Weights of a small transformer language model: rotary positions.
Each number is 200 + 40 x the weight over its row's rms, rounded and kept within 0 to 999. Layers, rows and columns count from 0. The size before them is the row's rms in percent of the matrix's.

# up: layer 2 MLP up, 512x256, rms 0.0655, rows 447-463, columns 0-63
# down: layer 2 MLP down (transposed), 512x256, rms 0.0609, rows 447-462, columns 0-63
# gate: layer 2 MLP gate, 512x256, rms 0.0642, rows 448-463, columns 0-63
up447,099,141,219,263,168,216,150,239,182,217,252,147,227,186,232,182,131,168,224,233,158,206,202,242,169,196,178,161,248,341,202,240,202,170,184,192,133,222,231,133,139,238,243,157,259,184,211,209,159,166,203,286,151,182,151,133,217,157,157,223,148,204,253,152,208
down447,092,196,199,212,187,222,169,148,196,173,200,198,207,217,203,208,187,190,155,214,223,256,199,186,199,250,147,209,286,160,188,210,203,203,230,183,132,169,187,203,156,188,149,43,219,212,208,185,200,187,110,235,193,197,186,195,209,185,214,206,224,234,166,221,203
gate448,103,182,183,192,179,198,263,200,81,160,130,254,165,139,231,214,205,253,220,294,211,155,180,221,183,176,199,201,258,233,203,173,164,81,247,166,157,241,179,250,215,167,186,179,235,231,221,165,222,224,158,241,208,157,115,158,184,192,210,285,195,218,303,121,250
up448,111,157,232,176,156,199,216,161,182,218,199,261,177,240,207,229,269,181,162,219,168,170,190,229,258,181,222,311,182,263,200,170,212,222,189,205,162,203,187,271,151,185,156,176,189,172,188,234,249,206,131,249,217,178,121,233,127,197,187,225,221,204,257,196,207
down448,108,224,157,181,177,172,237,230,258,238,148,137,238,182,236,223,220,230,144,159,180,243,174,165,251,143,155,175,182,172,219,181,169,208,224,192,199,173,204,159,217,231,188,251,198,201,186,235,149,214,217,180,250,170,243,270,231,204,100,103,219,178,260,152,164
gate449,084,202,138,172,209,123,198,206,176,234,134,244,177,188,156,198,203,197,252,174,198,225,238,143,238,170,215,156,128,131,185,243,198,226,143,205,258,226,168,199,269,218,204,231,130,216,192,198,312,151,273,232,196,206,179,286,197,174,169,131,164,116,246,178,184
up449,090,166,285,244,183,249,188,199,178,160,249,202,201,204,214,206,152,161,179,232,184,201,253,212,131,170,233,215,214,235,218,253,223,233,197,132,121,185,272,190,145,187,220,223,232,189,224,178,167,130,186,251,182,246,203,243,165,191,180,238,151,157,187,198,205
down449,094,193,185,197,170,263,145,168,197,179,225,191,203,218,196,228,281,164,204,253,219,257,187,224,181,185,171,185,238,187,192,161,227,170,236,174,170,183,192,169,132,147,153,110,208,180,135,228,197,180,235,204,176,212,192,190,180,112,183,193,235,216,206,203,169
gate450,097,212,227,203,175,187,194,284,177,298,181,224,177,117,197,240,134,206,172,249,213,223,240,195,264,256,255,162,229,222,192,263,184,189,205,282,227,239,202,216,158,201,194,207,156,239,181,281,211,171,288,132,129,176,157,185,197,233,187,172,181,217,301,169,165
up450,108,192,152,189,156,228,190,162,177,111,228,133,207,259,218,225,175,279,137,203,163,142,135,252,176,163,144,199,114,214,296,187,164,240,196,180,181,168,311,224,207,110,218,138,250,201,203,145,207,228,176,264,149,160,220,237,203,193,231,186,216,266,213,182,174
down450,101,232,213,179,198,178,176,217,192,189,277,169,178,172,145,191,262,234,200,204,134,170,102,229,162,162,221,231,222,200,175,152,185,180,200,182,267,209,154,200,145,251,153,72,216,121,214,203,182,212,178,198,213,241,216,163,230,161,207,197,203,183,203,149,209
gate451,093,155,116,156,278,191,246,144,232,216,214,184,279,228,183,218,230,137,268,119,180,191,166,165,245,157,263,164,201,203,202,211,219,133,218,237,291,228,185,175,208,151,248,187,210,232,203,218,219,227,196,217,196,172,254,193,219,197,243,167,209,263,164,239,226
up451,094,225,168,221,204,244,264,217,203,165,128,204,254,203,189,224,228,234,195,167,188,211,182,163,152,237,302,180,153,248,92,228,255,193,159,284,128,214,223,212,232,218,257,204,236,264,216,224,265,212,188,234,172,153,174,175,140,173,201,184,243,179,202,211,190
down451,096,216,243,212,114,190,182,217,144,227,198,214,213,249,239,267,119,200,163,198,190,170,173,241,253,237,194,262,186,171,197,188,188,292,222,196,227,178,189,201,206,160,204,293,239,241,169,181,172,233,171,220,172,199,114,240,280,237,205,229,230,167,252,167,246
gate452,079,207,149,223,271,212,135,220,195,210,154,170,188,218,162,218,183,266,218,196,240,189,134,282,287,154,220,223,209,202,160,188,209,187,163,143,235,182,199,155,221,211,241,214,178,159,176,226,196,220,225,279,176,216,163,167,238,163,212,149,123,200,243,163,206
up452,086,190,194,170,154,215,239,245,156,253,208,236,236,245,214,199,213,195,237,198,115,131,243,237,152,282,201,141,180,209,229,185,216,178,183,283,201,253,243,174,184,216,191,177,202,224,190,205,173,178,149,160,207,219,176,178,203,241,230,202,137,189,238,246,219
down452,086,195,173,131,203,118,152,173,254,227,192,179,184,146,208,220,255,177,186,174,231,243,273,270,144,194,159,237,250,209,229,161,200,107,146,161,247,190,216,208,209,172,209,94,223,198,222,174,209,250,222,213,205,200,193,204,199,174,134,171,212,235,239,213,182
gate453,116,231,190,206,184,231,206,215,192,239,166,202,245,126,128,169,129,202,246,159,225,156,217,152,176,232,162,219,224,205,133,212,193,170,222,222,175,200,234,167,235,234,201,195,168,170,223,77,221,206,183,158,173,133,194,191,212,169,199,157,163,233,170,233,247
up453,115,148,226,196,103,188,124,214,259,146,98,147,267,189,218,226,232,188,221,208,154,178,217,134,203,255,178,201,204,210,126,212,158,203,218,235,222,239,152,243,186,217,232,221,192,238,169,201,274,191,168,192,93,165,191,177,187,173,192,219,222,191,199,214,202
down453,119,161,221,205,230,129,184,273,96,211,179,167,182,185,222,261,206,279,158,151,202,180,164,181,289,247,189,224,201,173,152,165,213,155,222,253,295,246,213,202,218,246,262,273,242,262,178,246,175,195,247,165,114,256,217,236,159,156,202,203,192,163,221,224,232
gate454,085,127,119,158,143,216,184,272,197,196,212,185,160,213,174,167,216,154,196,175,279,219,235,198,148,246,170,193,230,159,273,262,205,154,175,216,206,192,158,172,205,191,173,233,216,166,225,161,160,162,164,142,192,172,186,181,236,202,217,198,251,160,160,235,208
up454,085,184,196,258,153,243,256,188,202,185,224,206,270,125,214,205,192,239,239,243,173,218,94,151,214,214,196,206,262,195,218,153,159,129,182,194,229,262,179,210,189,220,255,195,189,171,218,228,242,151,125,214,154,184,104,263,195,196,230,236,189,227,193,176,235
down454,088,171,208,168,144,188,138,213,171,243,191,184,237,174,136,263,184,199,159,180,173,185,199,265,218,223,189,200,189,268,239,155,207,253,138,238,215,175,274,207,233,197,148,176,165,179,185,195,96,240,201,153,155,221,249,153,241,170,150,248,236,214,187,226,165
gate455,090,209,231,243,256,201,224,166,204,179,275,237,126,229,177,232,175,241,238,166,151,196,259,118,295,209,217,261,206,177,212,156,234,202,207,276,217,214,183,230,208,195,222,224,226,242,226,167,226,171,242,187,215,253,145,193,198,160,167,200,145,163,163,224,200
up455,091,213,189,198,228,188,208,261,124,257,191,233,126,231,154,186,194,221,152,190,200,220,156,231,246,234,165,197,214,194,197,275,190,98,207,249,194,203,192,192,217,252,182,210,192,209,214,173,181,215,182,154,74,212,145,232,212,222,216,219,213,236,187,169,209
down455,085,223,230,267,195,231,224,195,243,208,227,228,205,256,214,202,193,244,227,179,197,233,190,126,188,209,188,182,165,187,184,234,182,266,198,260,237,189,159,205,143,233,208,344,203,220,215,153,184,142,263,207,252,245,185,220,162,192,190,194,183,140,172,148,171
gate456,113,208,139,204,256,265,168,200,256,217,171,262,266,228,247,173,145,188,215,161,195,218,187,183,114,171,238,196,211,193,225,146,211,287,170,338,272,198,231,244,198,245,203,152,225,287,233,159,188,243,123,242,168,147,210,199,217,217,152,197,249,281,163,130,247
up456,104,276,217,193,223,215,199,225,197,218,182,173,238,207,229,231,229,215,237,148,152,201,219,194,163,208,162,190,161,203,197,295,185,280,197,199,182,209,222,194,103,194,174,201,280,162,215,222,188,150,201,208,146,159,237,237,245,169,235,202,234,159,187,206,194
down456,108,201,211,217,234,200,160,184,162,226,180,183,228,221,144,176,214,159,247,263,278,256,180,179,190,197,222,289,255,217,250,200,144,138,226,213,178,248,146,159,213,167,238,196,181,268,192,241,236,274,243,283,214,233,209,232,102,190,261,170,236,270,226,243,167
gate457,111,219,153,246,121,197,203,188,263,206,240,209,264,255,195,186,220,218,186,237,192,178,110,179,199,158,212,165,237,184,196,219,207,192,247,201,216,232,211,194,183,168,271,83,170,200,183,279,267,203,145,280,202,190,218,245,267,151,269,120,212,221,137,169,247
up457,113,158,175,286,219,159,260,102,254,210,185,152,207,205,279,117,168,235,273,240,240,180,200,195,166,209,181,151,286,216,166,210,151,207,214,168,188,175,202,118,230,256,271,184,195,153,253,171,144,171,143,194,244,281,153,209,275,135,209,194,123,101,202,155,218
down457,112,142,158,205,161,243,194,182,187,124,233,130,206,115,197,184,203,200,193,194,271,156,192,230,131,189,220,248,124,146,227,173,249,101,221,219,159,202,163,215,214,203,227,246,171,238,208,212,216,196,209,165,197,246,207,112,167,183,188,154,166,187,183,211,228
gate458,087,254,215,244,235,175,181,182,203,183,174,166,201,196,188,206,223,227,191,256,129,237,226,177,241,223,228,121,279,152,148,176,198,233,237,178,173,188,193,106,152,228,207,228,183,167,200,188,221,194,255,132,168,206,255,190,232,198,342,228,201,180,191,216,187
up458,089,165,208,225,207,207,161,171,284,241,194,204,177,171,158,155,229,157,210,290,207,220,227,212,209,241,234,110,259,280,123,146,177,134,156,197,189,215,219,162,142,127,184,135,209,191,258,189,253,157,236,207,220,219,249,199,174,180,269,172,195,254,155,238,250
down458,093,190,278,187,204,261,186,218,267,192,206,200,236,180,189,215,156,235,233,144,209,248,140,172,184,249,210,182,141,166,252,153,170,192,206,230,222,256,214,178,191,237,213,283,202,186,191,199,219,207,113,195,196,217,247,187,188,181,99,210,186,205,209,214,215
gate459,083,188,133,192,137,170,276,204,139,203,162,252,177,230,175,238,193,183,255,338,209,251,200,178,214,199,242,195,187,166,197,182,98,161,207,202,141,229,220,174,129,185,150,187,200,111,208,164,192,205,221,178,207,145,209,242,179,175,185,162,185,178,244,174,188
up459,086,183,198,147,143,243,181,220,173,239,180,239,179,175,214,316,245,230,235,196,137,196,173,251,200,202,216,210,189,176,242,246,212,181,167,233,178,110,195,234,184,178,276,162,153,194,181,196,264,187,218,272,184,173,216,179,196,262,216,265,94,160,158,178,236
down459,089,215,135,216,211,163,198,62,173,200,264,194,255,242,158,170,206,188,198,193,200,195,231,227,207,173,152,164,223,161,199,194,204,241,260,227,162,294,233,195,303,208,152,200,194,171,257,254,140,182,194,181,255,219,183,146,171,197,199,216,255,225,212,238,190
gate460,105,241,232,242,202,152,238,189,111,178,191,228,152,257,211,158,222,187,144,187,215,199,237,211,189,193,273,181,230,123,244,255,229,238,225,228,179,205,198,224,229,213,164,171,178,113,186,128,200,261,165,208,185,210,156,224,237,215,188,210,180,191,196,192,173
up460,111,197,166,228,184,196,197,235,249,252,182,258,188,207,227,250,205,182,238,235,236,186,296,228,273,154,190,138,225,217,148,149,191,205,240,135,195,150,137,146,214,258,199,211,166,154,164,221,178,209,134,155,174,211,189,163,243,184,188,145,158,264,138,241,222
down460,112,227,182,191,198,168,253,216,208,113,218,193,201,216,198,194,258,194,184,189,202,212,202,182,230,147,217,205,213,251,215,158,195,144,195,149,237,251,295,230,142,159,175,140,206,133,111,149,184,176,143,217,265,205,276,226,209,217,200,216,169,190,158,152,226
gate461,119,204,181,194,240,218,226,205,234,168,224,225,165,213,165,176,165,183,199,291,210,195,288,218,278,201,163,216,266,226,241,210,187,160,211,215,166,166,211,147,250,159,208,148,256,251,238,219,191,239,96,134,246,226,128,213,234,125,172,257,150,189,249,207,247
up461,119,223,181,207,191,175,211,224,204,220,185,175,129,240,131,194,193,144,200,211,199,236,246,204,258,239,240,254,194,192,254,228,275,224,146,208,142,238,185,175,256,178,239,158,202,258,182,208,114,218,146,164,226,168,181,241,266,165,132,302,190,145,278,201,171
down461,102,224,229,219,162,196,148,222,199,215,182,198,193,167,233,218,223,219,160,222,210,244,228,233,259,154,202,221,181,183,143,215,168,230,272,193,76,242,155,224,189,207,198,314,152,190,219,218,205,173,221,153,126,187,200,235,274,216,207,195,243,181,219,219,177
gate462,102,254,180,284,192,178,125,191,230,226,257,204,199,221,146,187,190,226,201,153,171,215,284,225,165,161,207,123,220,159,223,229,192,250,189,170,212,238,218,146,269,206,169,168,196,225,175,210,148,170,177,115,111,196,212,239,187,135,143,248,177,280,207,176,221
up462,096,198,227,167,193,183,142,233,111,192,206,235,197,164,205,237,211,201,149,185,186,251,141,182,210,221,198,215,196,262,224,205,264,203,234,236,187,139,187,279,208,188,266,177,226,193,244,221,255,252,233,254,222,249,237,229,216,213,215,187,189,124,210,250,194
down462,100,211,152,202,178,109,227,146,268,161,262,179,211,200,226,250,181,162,203,165,218,205,252,222,239,224,133,177,190,152,170,218,156,209,177,215,205,198,235,169,161,204,150,135,170,260,176,181,167,195,187,175,199,137,167,186,168,196,168,227,205,199,224,110,155
gate463,087,237,240,264,187,194,121,148,201,207,242,193,190,191,216,140,171,162,180,186,186,248,245,160,149,189,179,258,194,209,237,238,170,225,261,181,157,153,73,193,211,150,213,168,216,133,146,159,148,180,205,235,255,179,187,217,304,214,157,167,113,233,145,143,218
up463,088,178,222,197,211,254,184,163,167,223,226,233,228,205,176,259,175,226,161,284,131,210,241,204,151,190,180,170,214,269,159,171,250,251,216,193,191,236,174,156,170,125,181,138,254,223,182,184,138,234,201,193,128,150,231,179,247,152,218,146,195,178,210,219,165